config.yaml
norm_place: "pre"
rope_theta: 10000.0
batch_tokens: 32768
Each number is 50 + 12 x the weight over its row's rms, rounded and kept within 0 to 99. Layers, rows and columns count from 0. The size before them is the row's rms in percent of the matrix's.

# layer 3 MLP up, 192x96, rms 0.245, rows 12-36, columns 0-95
094:58 53 31 42 60 37 66 62 56 58 69 37 46 65 30 47 57 54 44 56 50 72 65 27 37 55 53 34 37 22 48 31 67 63 63 50 51 57 57 50 49 41 34 49 57 52 42 56 81 18 51 77 60 51 59 74 44 66 47 49 63 39 38 69 43 65 43 37 50 46 45 59 53 60 44 49 45 52 62 45 45 50 46 54 63 64 45 34 52 61 37 39 47 32 52 46
098:50 46 61 38 54 56 48 46 56 52 33 56 46 51 77 51 49 46 57 72 45 63 38 72 71 42 77 51 45 52 29 47 47 39 72 44 50 57 57 79 42 46 42 34 58 46 48 56 27 60 49 63 52 51 61 60 32 45 54 52 62 31 46 25 69 36 74 61 47 49 58 51 47 49 68 57 62 36 39 74 44 56 54 77 69 45 45 70 45 42 47 39 51 55 46 51
091:45 50 75 55 55 61 38 52 49 72 59 64 43 47 48 57 54 53 55 61 55 49 36 23 42 43 52 57 50 44 38 72 61 42 63 27 50 33 53 40 59 21 50 44 51 53 65 54 65 39 32 59 38 50 56 30 36 81 51 55 43 37 42 49 55 52 49 51 39 36 61 68 53 48 37 63 62 67 69 54 53 43 64 28 64 27 41 71 37 48 54 69 36 58 44 47
094:44 33 45 52 60 62 43 56 46 55 66 60 63 45 46 52 41 45 32 52 32 33 51 37 46 60 74 25 64 58 63 32 50 54 52 46 46 58 57 43 77 72 57 58 43 53 47 51 45 38 67 26 47 68 45 32 43 50 42 37 40 71 61 60 52 45 93 42 59 45 40 57 59 38 71 44 47 47 41 57 45 32 74 63 39 59 47 44 39 53 59 39 56 52 46 53
103:69 53 51 60 50 60 60 59 47 63 56 66 76 36 26 48 26 34 60 43 46 56 36 62 59 47 48 50 46 42 45 58 56 63 36 56 67 48 59 46 35 77 43 73 41 40 49 71 39 61 42 68 35 61 49 51 38 49 51 60 70 49 70 59 39 57 40 70 29 54 70 50 56 57 54 57 46 36 39 50 51 73 68 39 26 41 48 46 63 51 42 60 50 56 33 54
088:16 29 51 72 68 55 72 58 30 64 83 30 51 58 53 38 56 34 44 38 48 49 45 54 48 61 36 25 58 43 65 50 28 48 58 45 51 45 60 43 45 44 52 56 35 36 46 49 69 60 66 41 49 47 36 50 36 34 60 59 27 40 56 57 61 47 44 46 52 55 56 46 55 32 55 54 60 40 53 41 49 53 69 24 34 44 58 29 45 44 42 48 43 50 40 51
090:57 25 48 56 43 48 53 56 45 38 44 42 62 39 31 48 57 55 58 54 52 63 67 60 53 62 57 76 56 46 55 49 58 69 46 60 52 52 50 42 44 71 82 49 69 65 61 61 44 69 51 54 43 78 52 54 59 56 56 58 51 21 39 35 38 48 55 64 41 46 62 41 65 51 41 32 62 54 55 54 34 61 25 66 52 34 59 47 53 35 28 37 30 53 45 70
097:62 75 64 56 24 48 56 47 42 55 50 34 50 70 56 63 28 65 74 33 53 49 56 59 37 41 63 50 51 40 51 52 57 32 31 70 57 33 34 37 42 63 40 46 47 53 45 41 55 51 40 51 53 37 68 51 46 60 47 43 43 34 55 59 32 68 57 53 49 42 61 36 46 36 48 36 28 82 42 44 53 25 58 59 60 56 68 30 56 51 47 52 43 44 33 55
105:49 55 58 50 55 43 65 41 46 73 53 33 40 57 33 44 28 48 45 55 46 50 44 40 52 66 34 47 48 56 71 51 65 58 61 53 53 40 57 47 26 57 75 62 45 42 53 53 56 60 46 75 56 74 58 53 39 51 69 45 42 34 30 28 41 50 38 35 56 72 57 66 68 45 61 53 37 57 45 28 39 63 48 42 52 29 38 66 50 33 31 75 55 55 43 57
104:37 52 43 40 47 41 59 82 53 36 49 40 49 53 55 41 60 49 62 53 34 58 44 55 73 46 65 64 50 31 71 47 60 30 66 59 52 41 47 60 52 50 28 54 50 43 44 37 26 46 60 41 67 63 55 53 77 49 53 71 45 59 59 32 45 42 59 53 17 45 58 37 43 39 45 36 49 55 58 75 30 60 44 69 54 41 45 43 54 57 60 47 49 20 45 43
103:37 50 38 54 53 51 47 45 58 38 53 49 33 53 30 49 38 41 82 43 56 40 72 43 56 45 40 51 40 56 42 55 59 43 49 47 45 40 82 57 40 56 50 34 36 52 51 58 43 33 44 61 36 37 22 64 55 55 26 62 55 36 67 52 42 78 31 32 53 58 62 59 46 65 58 45 48 56 42 41 53 59 31 35 35 52 53 51 28 53 39 64 45 45 32 72
094:36 49 44 58 42 62 55 60 49 48 37 57 35 65 50 62 29 46 38 49 41 35 63 49 54 82 45 84 52 54 32 66 55 64 37 39 71 54 58 43 56 55 42 44 64 52 42 54 60 41 43 41 43 60 53 68 76 45 40 60 49 49 51 81 42 33 45 39 46 54 54 58 40 33 36 40 54 56 41 19 36 47 60 70 32 63 46 62 54 41 45 63 48 66 57 44
104:58 29 41 42 51 72 39 55 64 79 34 52 51 59 66 54 45 58 41 48 72 49 58 60 41 83 48 47 57 57 61 49 52 47 40 50 44 53 61 52 33 31 53 49 59 32 54 73 41 61 49 63 36 31 48 61 52 52 42 48 65 39 48 50 70 51 52 71 50 50 46 65 36 31 31 40 36 46 54 42 63 51 15 56 62 56 48 54 49 47 57 64 21 46 37 53
095:20 61 51 60 46 54 33 33 43 51 37 49 44 40 47 69 58 31 41 45 37 52 56 17 45 36 53 48 73 55 50 48 29 43 24 58 51 52 73 58 52 46 59 46 45 60 47 43 45 65 57 74 45 64 58 49 45 31 67 39 49 57 64 66 48 42 74 34 59 67 59 43 49 41 50 43 70 46 43 36 66 55 45 51 44 46 63 43 36 40 41 50 59 73 28 44
095:51 51 63 43 32 41 47 40 46 52 32 45 66 33 37 51 60 44 58 31 43 44 51 60 58 27 61 45 45 64 63 39 49 59 51 45 56 72 43 64 23 51 53 56 52 61 46 59 52 40 55 25 57 53 48 57 71 43 47 45 56 31 28 41 72 72 53 55 35 62 38 60 65 62 58 32 57 60 53 54 57 50 58 71 14 47 72 62 54 47 29 45 56 50 37 41
105:45 43 36 61 57 45 40 53 58 24 55 36 60 49 36 54 35 61 41 47 71 47 67 38 41 64 41 47 42 50 50 58 71 51 51 56 47 52 60 29 34 42 50 54 56 52 69 58 48 52 58 60 61 52 55 36 49 42 91 42 62 03 41 48 45 57 47 66 39 34 56 44 55 41 38 40 40 71 22 35 43 60 50 39 42 56 49 43 57 48 42 52 46 65 45 38
092:38 63 46 46 40 37 59 62 46 42 42 51 85 55 55 46 38 43 41 55 49 38 48 32 56 48 35 46 34 45 42 56 61 55 61 33 41 46 51 58 35 39 23 67 50 28 37 54 30 61 57 49 58 31 39 68 56 57 47 40 50 47 45 46 72 67 65 47 28 52 52 60 38 65 28 52 51 26 45 52 47 33 42 51 68 41 26 73 50 67 53 41 49 36 56 65
104:23 49 57 52 59 46 35 33 65 54 53 33 46 34 78 33 32 43 37 48 35 52 61 43 47 45 58 55 54 55 58 47 73 41 50 42 70 55 53 51 40 36 18 42 28 60 42 57 55 46 56 58 36 68 42 50 49 41 58 36 36 59 50 49 51 60 65 60 53 43 38 68 63 50 78 59 66 51 40 43 41 41 41 40 49 40 50 52 31 62 35 45 67 44 71 28
091:47 68 46 44 60 46 42 35 74 38 64 47 72 59 53 34 44 43 42 42 60 55 73 28 69 67 61 51 35 47 39 67 41 37 50 68 58 27 32 75 67 46 43 52 63 61 51 30 54 65 58 61 42 55 52 41 40 50 50 49 26 63 60 51 36 67 50 57 42 45 64 60 55 74 57 34 43 53 67 53 49 71 50 64 44 42 49 43 57 31 44 61 42 47 38 57
100:40 62 53 49 66 62 38 65 48 43 53 44 49 43 54 27 56 53 46 59 43 37 39 49 53 39 64 49 50 48 38 60 63 27 24 53 54 60 30 51 49 52 48 43 45 54 43 70 64 35 52 44 37 49 53 64 62 35 50 39 42 60 56 49 73 50 32 30 71 46 18 37 35 39 54 54 18 40 62 54 51 58 33 56 41 53 69 50 73 41 30 31 46 33 46 53
101:34 54 54 68 41 21 51 54 59 39 71 44 52 39 39 59 54 71 39 43 48 54 52 48 43 75 50 50 45 47 39 59 69 48 49 54 24 45 49 51 42 46 31 55 31 53 39 40 42 33 62 67 15 40 53 55 53 57 34 35 63 63 44 65 44 44 44 67 39 26 37 58 38 61 44 59 71 56 46 49 47 40 61 48 31 43 31 58 58 53 61 36 31 40 64 58
110:41 29 53 55 35 61 63 55 34 40 54 72 62 71 38 66 37 50 50 31 45 54 58 56 33 46 76 65 29 44 65 50 52 54 37 61 54 46 34 64 44 39 66 48 58 59 60 52 44 60 42 66 64 50 61 69 62 62 52 46 31 24 42 45 54 34 47 62 51 48 35 48 49 72 39 47 54 56 43 64 55 36 67 41 70 55 60 52 42 32 43 33 71 54 52 31
091:53 48 40 73 60 54 50 40 48 65 33 43 54 58 55 54 32 54 48 53 71 53 42 34 58 45 51 37 58 59 54 47 32 58 56 72 42 44 24 47 47 53 53 31 38 52 49 76 47 50 62 69 56 36 54 46 54 79 60 20 41 34 39 41 50 53 47 48 59 58 53 66 60 45 70 47 43 52 55 18 40 45 57 35 56 48 46 48 41 60 38 17 35 52 47 71
104:58 21 64 59 50 27 69 44 39 59 47 43 46 39 47 56 67 40 35 42 43 55 28 74 53 48 53 44 46 40 59 52 61 51 52 36 49 51 43 40 54 43 63 56 67 68 39 17 55 62 48 50 49 55 64 25 60 78 52 52 42 57 45 45 67 52 51 41 65 44 62 49 42 50 36 23 51 53 57 58 76 50 58 30 51 65 51 56 75 45 57 51 69 46 44 39
102:53 37 41 49 43 44 36 49 56 48 72 53 55 12 55 29 55 37 40 61 73 51 43 64 51 53 36 66 50 43 47 44 68 51 65 65 39 45 53 58 55 40 42 68 65 63 50 58 48 61 48 48 65 68 43 37 60 29 76 30 47 63 46 33 55 34 34 54 58 80 47 41 45 48 37 60 61 49 58 41 58 46 38 44 52 66 36 39 44 49 52 45 49 22 48 61
# layer 3 MLP down (transposed), 192x96, rms 0.23, rows 12-35, columns 0-95
102:49 58 33 45 72 59 64 37 75 45 49 51 19 46 48 43 43 33 46 55 53 35 66 49 46 29 30 57 50 66 66 41 34 55 47 49 39 35 56 73 44 58 55 41 46 55 42 50 27 47 33 47 50 56 59 49 29 53 68 50 58 75 41 31 66 57 54 60 44 59 30 30 47 43 53 67 46 39 36 39 38 55 30 47 64 51 43 44 44 34 41 49 65 53 70 58
101:55 55 37 61 52 50 34 74 44 30 70 49 49 45 52 46 73 38 36 21 36 47 52 44 49 43 50 28 60 52 53 64 51 53 52 59 63 44 58 65 45 41 50 43 57 49 47 54 59 61 65 65 71 67 63 53 39 54 48 28 66 59 54 66 50 49 65 59 45 57 44 42 68 70 62 32 55 53 66 47 59 64 67 57 57 40 37 72 55 42 17 65 41 53 33 36
097:56 35 46 48 69 26 56 37 42 62 23 48 52 63 71 59 57 49 23 35 62 66 33 61 31 49 55 43 63 58 61 51 41 41 33 52 54 35 68 58 69 56 65 40 49 58 62 44 47 64 55 60 41 81 34 45 50 54 63 43 62 50 47 55 41 75 48 46 47 52 58 55 59 65 72 58 31 54 38 37 56 48 42 45 54 75 61 44 41 36 44 47 67 49 62 47
100:45 67 66 47 34 50 42 41 42 69 70 58 45 49 46 30 40 26 46 53 40 53 42 32 44 25 38 55 44 60 48 57 60 34 31 65 22 30 40 53 33 25 41 55 39 29 44 63 54 59 44 59 56 43 47 61 60 50 43 52 81 51 42 49 52 68 48 63 66 48 43 43 50 43 39 63 42 57 42 34 38 66 31 56 54 54 40 51 60 38 37 53 46 59 28 50
094:31 43 43 56 41 31 22 42 62 56 39 29 61 43 55 34 45 41 62 69 49 51 48 47 46 42 68 59 69 57 44 31 43 49 71 56 43 60 44 56 38 33 60 77 49 58 39 54 40 24 62 56 59 58 53 38 58 56 52 60 42 41 62 44 59 36 33 37 62 64 40 58 31 36 44 66 57 50 48 44 43 37 34 62 66 54 52 63 38 68 36 46 31 60 73 51
096:38 61 41 38 67 53 46 47 49 58 57 49 38 46 61 65 45 37 49 47 60 46 57 41 43 63 37 63 59 48 39 36 36 59 63 39 65 17 35 57 47 70 52 59 52 48 45 35 59 59 59 63 45 41 43 42 59 52 52 67 52 29 46 52 44 85 49 29 47 28 62 50 54 32 64 54 51 47 68 49 42 61 40 44 37 40 43 72 46 33 34 61 78 34 53 28
096:43 52 39 55 71 38 45 77 51 57 48 51 54 53 67 64 50 54 32 50 53 37 53 64 52 48 46 57 45 23 54 44 30 48 63 37 53 47 49 81 61 47 51 68 62 66 42 43 50 76 55 56 55 55 35 46 55 49 59 52 61 56 32 65 54 42 42 79 63 65 24 50 30 59 49 21 49 50 72 26 46 41 56 46 56 43 47 42 44 57 63 64 35 54 58 48
100:54 40 41 71 42 68 54 40 61 51 66 46 72 46 56 45 61 44 44 43 25 62 54 41 54 57 47 68 71 42 46 45 43 44 58 43 45 48 48 60 62 61 34 34 57 29 61 63 56 58 56 56 50 68 50 34 60 47 82 35 40 64 40 34 37 61 48 46 48 33 43 49 40 72 52 59 44 46 63 58 43 57 46 33 54 50 29 58 88 32 54 57 69 66 53 55
104:36 66 42 35 70 52 44 44 54 48 43 64 57 54 34 46 72 55 45 47 56 49 24 52 57 56 37 51 56 35 47 41 73 66 38 37 60 25 48 95 38 33 50 60 56 60 43 74 69 44 40 57 52 58 45 57 44 59 50 44 57 63 38 31 64 57 61 55 36 55 41 47 54 44 49 41 40 76 61 41 56 42 65 41 61 61 58 45 31 64 51 55 48 67 50 62
101:15 53 44 48 34 63 44 20 51 32 72 69 42 52 57 55 50 25 39 40 38 37 52 60 56 48 34 26 54 54 64 48 49 58 38 33 38 52 42 50 46 56 44 41 58 52 78 50 58 65 31 49 51 17 50 43 45 30 42 52 60 61 44 58 59 53 53 56 63 53 55 57 44 52 42 29 53 21 47 40 63 42 38 55 34 46 44 50 42 60 55 44 44 65 49 42
101:49 57 36 29 43 60 50 40 46 42 53 32 55 35 25 44 33 51 56 47 46 52 31 35 61 40 73 41 51 43 71 36 38 49 50 51 57 55 62 78 53 53 46 67 44 55 80 55 45 39 48 40 44 31 68 61 59 57 64 47 57 46 70 68 87 57 66 50 58 57 76 53 57 49 47 52 57 49 42 33 46 66 41 38 48 49 42 40 47 57 49 47 31 53 32 47
099:54 44 41 43 51 31 54 42 43 27 57 28 77 65 49 39 45 35 42 63 46 52 63 43 76 52 60 62 34 23 50 43 39 69 69 51 38 39 72 46 46 69 60 32 55 39 45 59 43 51 62 59 52 48 48 57 59 30 44 58 56 48 54 44 63 46 51 40 67 42 41 37 30 47 46 46 39 50 22 49 44 59 49 49 27 42 64 57 27 60 33 72 49 57 46 44
108:50 47 57 33 55 63 51 30 66 38 65 52 61 75 54 57 56 47 38 65 38 41 33 54 50 72 43 60 35 65 59 55 55 44 52 61 62 37 62 64 41 50 41 52 43 38 41 55 49 41 59 57 53 47 54 48 30 65 19 52 65 37 42 60 77 67 45 44 70 55 53 58 36 56 42 29 53 27 25 39 42 40 61 72 66 43 48 37 34 49 58 34 45 56 42 52
095:39 64 50 71 44 45 35 51 36 56 31 65 54 38 82 61 38 51 46 59 66 54 58 43 47 29 59 26 47 55 60 48 50 48 41 54 21 62 69 58 32 67 41 55 58 62 40 33 56 41 26 46 36 73 52 56 39 36 41 57 60 42 47 66 39 57 60 53 70 39 36 36 36 55 39 51 45 49 56 45 47 47 27 47 49 43 54 45 44 32 30 48 57 47 31 62
096:49 60 47 30 48 22 30 60 41 47 46 55 61 38 55 37 53 51 43 71 45 63 60 21 58 49 27 59 33 46 60 55 55 50 27 54 48 34 46 53 58 54 40 29 58 52 66 52 57 63 69 59 69 55 38 34 48 57 54 48 56 46 25 36 54 73 30 53 34 37 49 43 47 37 46 57 48 40 84 64 50 57 57 52 51 59 59 46 65 56 35 60 65 33 51 48
101:47 51 58 42 32 60 38 64 52 43 53 54 54 32 41 49 55 66 61 74 51 40 65 56 51 57 52 35 48 67 40 69 65 40 51 29 33 38 49 66 47 41 78 68 45 57 59 33 51 53 51 35 40 36 56 59 47 37 53 46 45 57 52 44 60 42 38 35 40 56 57 38 60 55 40 75 56 39 50 41 22 67 75 67 51 59 36 56 41 60 59 52 44 19 47 71
099:62 45 66 76 76 70 51 49 44 53 46 46 39 46 59 50 68 74 56 54 45 26 54 49 50 53 51 64 46 37 45 49 57 46 64 62 70 43 56 47 46 38 67 35 58 37 35 61 33 58 74 61 45 46 41 55 23 46 54 39 40 43 64 42 48 71 45 24 43 47 52 35 59 56 41 44 39 44 65 35 31 42 43 49 38 40 66 45 45 24 64 63 67 49 59 51
106:38 33 70 50 58 64 42 61 57 36 62 63 50 48 57 63 46 51 57 44 50 54 41 51 63 54 37 68 56 51 48 37 42 60 55 42 30 45 46 40 64 54 55 59 35 51 68 41 27 51 63 50 53 28 59 77 40 41 67 53 47 69 62 55 32 29 66 45 56 65 68 46 69 57 67 41 51 49 48 90 73 64 50 49 56 65 61 50 43 61 57 51 38 68 38 53
096:47 69 45 47 49 65 44 72 22 28 52 51 65 53 46 51 54 62 52 49 61 47 46 63 60 34 49 51 38 57 48 53 59 31 65 46 64 32 59 42 33 42 51 69 61 46 51 39 61 68 41 46 67 50 29 41 48 62 26 42 66 34 70 41 63 57 74 45 49 66 53 60 53 55 66 45 41 62 47 34 57 30 57 66 62 44 63 36 72 56 41 52 51 36 54 29
099:31 32 42 49 48 32 33 63 53 57 59 62 38 50 61 26 31 53 56 49 61 58 53 45 57 23 51 60 49 56 40 61 34 40 55 68 57 48 24 40 57 48 42 44 57 52 57 50 47 49 48 48 57 39 59 55 38 47 73 64 50 59 56 32 13 20 60 60 38 50 37 61 37 52 55 46 54 42 42 35 44 75 45 71 37 53 37 58 61 74 50 62 58 60 56 46
104:37 52 41 54 54 45 28 41 42 41 60 25 53 68 40 51 37 51 53 56 30 54 58 41 64 36 29 70 44 57 41 51 43 42 36 67 49 47 35 53 67 43 48 73 44 63 27 59 34 70 74 43 44 51 49 55 44 46 66 57 58 54 53 32 52 48 33 56 70 57 52 53 30 43 46 45 61 84 71 32 48 55 49 56 58 58 48 33 58 66 33 39 59 53 44 34
100:40 66 38 63 63 58 27 47 46 73 25 48 46 55 45 61 43 52 63 57 51 37 68 71 45 53 72 60 54 45 78 65 64 41 66 76 30 47 58 39 54 48 37 73 72 39 53 56 61 53 47 49 46 42 66 70 34 53 46 32 59 58 43 59 50 54 69 47 48 34 57 66 53 52 38 42 58 58 43 63 41 58 61 50 39 51 53 44 37 37 52 61 58 27 52 40
097:43 47 23 68 47 33 52 77 36 63 26 29 44 40 41 58 47 41 69 48 56 46 44 48 49 33 48 19 52 55 57 50 48 34 48 48 51 46 65 59 32 49 59 27 54 47 69 42 64 52 51 67 52 51 40 64 54 54 68 52 61 60 31 70 55 42 45 44 53 59 51 56 47 58 44 54 31 53 36 32 58 56 68 27 52 49 65 40 79 46 45 40 57 51 32 62
099:68 55 55 40 53 51 53 29 49 34 65 57 60 37 55 30 45 60 56 22 47 32 44 49 49 53 31 42 74 47 54 50 45 50 75 45 54 57 54 25 56 50 50 63 43 45 64 38 68 41 40 48 52 62 64 59 48 69 40 49 53 49 52 27 64 41 37 48 40 59 38 27 47 42 48 56 64 40 49 50 41 33 36 69 40 54 27 61 32 61 35 73 61 74 57 55
# layer 3 MLP gate, 192x96, rms 0.257, rows 13-36, columns 0-95
101:73 47 67 54 28 35 22 50 50 51 38 47 57 63 72 59 52 68 46 25 64 50 33 62 63 48 58 43 41 57 48 37 59 38 34 43 35 51 45 51 70 40 46 74 37 37 66 45 53 54 55 50 59 58 60 33 37 66 42 39 44 50 53 61 28 66 50 46 42 65 42 69 39 42 72 75 41 55 42 40 52 47 49 47 32 49 29 42 49 48 55 40 37 39 62 59
093:58 51 47 42 38 43 56 27 50 42 34 48 63 19 50 50 52 61 66 54 71 38 45 61 26 37 58 45 46 59 30 53 68 53 44 36 49 69 62 51 62 92 53 44 59 59 56 31 44 49 68 55 51 68 51 52 30 43 50 48 48 51 74 64 53 41 53 37 52 44 50 47 43 57 44 63 66 47 57 58 53 36 63 45 37 47 38 45 71 48 53 47 53 70 32 73
093:48 33 55 45 46 64 45 49 49 72 40 45 58 41 38 52 43 68 48 45 51 42 72 66 49 45 58 47 52 40 37 50 52 53 46 46 37 58 48 73 35 47 34 49 36 48 52 66 47 43 63 49 78 38 66 66 60 45 51 50 66 52 52 61 53 58 21 50 58 48 73 37 63 35 41 47 53 50 42 32 43 52 30 42 81 63 43 40 47 33 50 14 24 38 40 54
098:51 64 54 67 46 41 39 67 54 76 60 56 74 40 33 53 69 56 68 35 55 39 55 58 57 76 28 55 70 40 55 63 66 42 39 54 52 60 62 52 39 46 37 64 58 63 45 32 17 49 53 57 44 73 43 50 60 49 41 43 65 38 38 37 56 48 46 56 44 44 61 48 52 36 52 26 40 49 55 41 31 26 55 51 34 48 49 43 58 56 45 47 53 33 32 57
095:42 57 45 43 60 32 50 51 46 68 57 64 33 36 13 47 45 55 16 62 44 42 59 45 47 53 65 61 68 45 49 48 44 42 49 55 47 38 40 65 56 43 43 48 40 59 57 60 48 65 24 34 62 31 35 78 49 53 46 71 61 49 54 50 40 64 39 47 64 57 47 38 52 65 62 52 54 65 58 56 24 62 54 43 51 69 61 60 60 48 73 56 56 63 33 55
087:61 49 56 41 56 39 30 52 53 47 51 79 57 65 42 76 51 54 41 35 77 43 57 67 58 46 48 31 43 53 49 42 37 28 55 66 61 73 48 67 55 47 39 35 24 61 50 43 50 41 44 41 54 62 52 52 44 32 35 37 19 63 41 42 53 60 24 47 55 54 65 65 49 56 63 54 40 50 56 50 54 38 37 34 53 76 45 41 42 44 60 67 51 45 44 45
099:52 66 53 33 48 55 38 39 23 60 42 61 53 55 43 52 58 40 53 38 53 46 64 35 39 66 53 35 46 35 37 26 62 56 67 35 30 65 56 39 30 57 42 51 37 45 41 42 43 31 51 30 39 56 48 51 50 50 25 51 67 39 41 62 65 59 48 42 50 67 33 45 29 44 60 41 52 45 68 33 68 35 29 48 72 58 44 47 51 40 57 57 35 39 29 53
110:47 40 42 52 34 43 51 76 71 76 49 38 39 67 59 52 44 28 44 58 62 45 47 44 38 46 70 45 18 64 54 67 52 68 49 47 31 41 46 63 40 64 61 58 40 44 35 61 58 44 38 45 56 60 33 36 45 51 44 44 60 62 47 38 60 46 40 61 41 43 51 69 63 50 52 84 55 45 50 46 50 41 54 59 60 34 65 56 62 50 56 85 52 58 37 63
103:36 49 24 47 40 35 51 57 31 58 44 63 53 52 57 57 52 60 51 40 45 25 60 43 41 68 60 38 47 52 22 66 54 50 51 41 53 53 47 30 53 50 50 44 46 57 75 63 57 38 49 61 49 11 40 67 48 37 51 46 62 60 64 58 63 64 45 55 61 38 59 38 39 55 54 44 40 57 40 34 86 51 41 32 47 44 54 49 60 25 58 47 56 73 40 50
109:40 70 46 62 69 30 32 81 57 46 64 61 66 53 48 51 47 38 39 41 38 39 70 50 73 55 50 61 67 49 40 36 44 38 57 32 57 52 38 77 47 51 50 50 28 34 52 59 39 51 57 63 41 32 50 44 40 23 28 56 52 52 35 45 64 43 55 45 50 37 52 41 54 37 51 59 53 51 46 67 34 37 35 55 38 63 38 51 31 66 61 40 59 50 40 63
096:58 50 39 65 57 56 58 51 74 61 32 45 38 27 63 47 47 61 25 47 58 44 45 45 43 59 49 69 55 73 50 48 47 47 35 41 41 41 63 52 59 51 56 63 34 24 66 33 28 51 61 42 41 51 52 37 31 30 29 46 55 65 39 47 69 30 42 47 31 51 24 66 50 59 40 53 37 40 35 55 55 50 40 32 41 47 44 60 53 41 45 68 60 35 60 44
099:29 67 40 34 42 57 54 46 36 61 48 55 59 42 49 60 32 63 42 31 77 39 64 55 45 34 46 43 42 69 50 43 61 40 70 60 36 35 61 46 52 44 50 51 33 33 46 48 52 58 50 49 55 43 42 70 39 25 44 70 67 44 54 34 68 48 24 50 42 49 28 48 68 47 44 55 45 70 43 74 52 38 50 62 50 39 48 59 69 49 26 33 46 59 46 49
092:65 37 43 42 52 64 58 56 54 38 55 50 60 50 55 59 43 60 42 50 55 42 51 66 43 58 48 45 58 45 41 60 77 57 57 65 47 42 35 52 49 59 46 34 49 45 42 54 25 55 39 44 41 13 45 49 53 79 47 26 43 42 51 40 62 28 35 48 37 53 46 47 58 46 46 63 51 55 74 50 31 39 49 45 66 32 34 69 54 80 67 52 38 21 56 54
100:56 62 39 52 33 48 53 43 40 41 34 62 35 62 56 59 38 62 52 57 47 41 40 66 37 32 66 30 52 51 40 39 39 47 55 53 43 40 53 36 58 52 69 44 39 56 47 33 42 47 38 52 42 42 66 56 51 56 41 49 41 48 77 33 38 55 38 57 57 62 35 58 54 64 42 52 40 68 07 49 51 87 28 40 58 38 55 60 38 51 68 50 47 45 62 69
099:53 75 43 53 82 58 59 45 29 45 45 13 54 30 64 35 34 64 42 46 54 58 42 35 30 40 61 46 40 75 41 54 49 28 39 64 56 37 61 34 30 57 36 43 47 49 46 64 59 30 47 38 48 56 47 38 49 39 47 58 47 52 51 46 44 55 41 58 60 61 51 71 63 41 53 59 43 46 49 41 58 40 60 64 52 44 55 63 38 34 45 47 81 54 57 54
096:48 34 55 49 46 57 59 75 44 42 51 65 68 77 47 43 35 61 49 67 49 45 37 66 43 38 49 68 64 51 75 59 39 54 47 66 35 42 62 51 57 54 45 70 48 65 48 56 20 65 54 45 57 52 31 49 37 45 66 52 50 23 67 31 38 64 43 51 38 31 45 47 55 52 60 40 50 38 48 41 31 35 42 33 46 46 38 36 40 44 68 55 56 39 29 41
107:59 53 59 31 49 37 44 54 46 47 45 49 46 33 73 70 59 44 65 55 55 38 68 68 69 46 42 54 62 57 31 50 52 62 42 40 54 56 39 52 24 37 50 65 37 52 67 52 54 43 61 31 24 61 37 32 59 57 45 43 66 63 59 38 25 36 54 67 51 41 72 32 20 47 53 56 53 62 64 44 69 39 48 58 38 48 52 50 34 48 40 59 59 46 66 55
098:65 47 48 71 42 49 42 49 44 34 55 28 52 36 41 59 46 57 43 49 50 47 43 58 68 29 58 90 35 55 58 45 68 52 40 56 63 52 42 78 29 46 42 57 38 69 37 25 49 54 42 56 46 37 44 66 60 47 59 20 43 51 45 64 50 58 74 52 60 59 50 43 40 54 58 30 48 60 43 65 54 26 55 55 55 39 58 68 55 64 47 54 50 63 52 53
102:51 48 62 41 28 50 49 60 37 43 27 50 64 46 50 39 46 48 56 39 50 65 44 60 46 70 46 25 52 30 51 36 39 62 39 38 73 66 35 45 60 56 60 40 44 53 58 37 55 54 43 68 38 43 40 74 60 29 50 42 42 62 58 36 51 54 39 24 55 56 42 33 77 34 61 54 32 33 59 41 35 35 61 38 41 44 56 51 36 54 52 47 43 65 24 53
104:53 77 54 44 36 55 45 72 43 52 77 51 80 55 50 45 28 52 46 39 46 49 35 39 48 47 38 44 44 53 65 47 65 46 47 57 27 49 38 69 48 44 59 63 38 40 62 42 40 56 40 60 44 40 45 25 47 45 65 58 55 51 66 39 51 63 54 57 42 51 57 71 57 77 65 47 63 43 58 23 37 57 26 39 52 60 65 51 46 64 56 50 71 67 39 45
101:50 49 67 50 26 47 59 59 40 54 53 65 67 61 55 36 55 15 53 43 57 59 48 52 45 51 63 61 32 51 44 30 57 39 29 48 28 29 35 43 59 43 47 79 51 53 61 57 40 55 33 38 33 44 51 32 45 45 48 52 52 45 60 49 64 45 57 39 53 26 44 57 48 42 51 40 73 40 48 63 44 49 61 20 54 67 48 36 50 29 55 60 74 48 38 40
094:54 68 61 73 40 47 70 45 53 39 62 40 50 51 46 59 53 30 37 57 48 60 47 32 59 57 70 64 64 55 45 42 48 67 36 31 57 63 73 72 53 44 50 51 57 46 33 50 45 44 62 46 65 61 51 56 56 44 51 41 53 25 37 64 27 38 55 30 38 33 51 52 44 31 52 64 54 33 56 52 39 54 58 70 83 46 56 61 45 50 47 72 43 36 31 45
104:64 45 62 49 45 50 51 65 43 39 34 53 62 62 68 51 68 38 53 34 56 43 24 38 38 56 32 58 72 32 76 38 37 53 59 48 28 43 77 43 68 56 49 51 50 49 41 49 44 51 53 57 53 65 50 65 60 59 31 41 56 63 40 61 60 52 56 49 75 53 35 51 44 59 43 58 30 27 24 38 36 57 33 48 65 46 61 45 52 47 67 63 43 54 44 66
109:69 14 38 45 58 41 36 57 78 55 58 57 62 65 52 48 45 54 35 45 48 61 62 46 36 71 43 66 60 69 49 46 42 40 61 60 55 56 40 58 56 53 50 45 45 71 52 79 40 67 64 37 49 42 56 69 73 49 61 46 60 46 45 60 36 38 37 49 61 66 55 58 19 71 45 63 53 51 53 52 61 60 52 56 36 53 64 37 57 31 49 69 48 48 60 48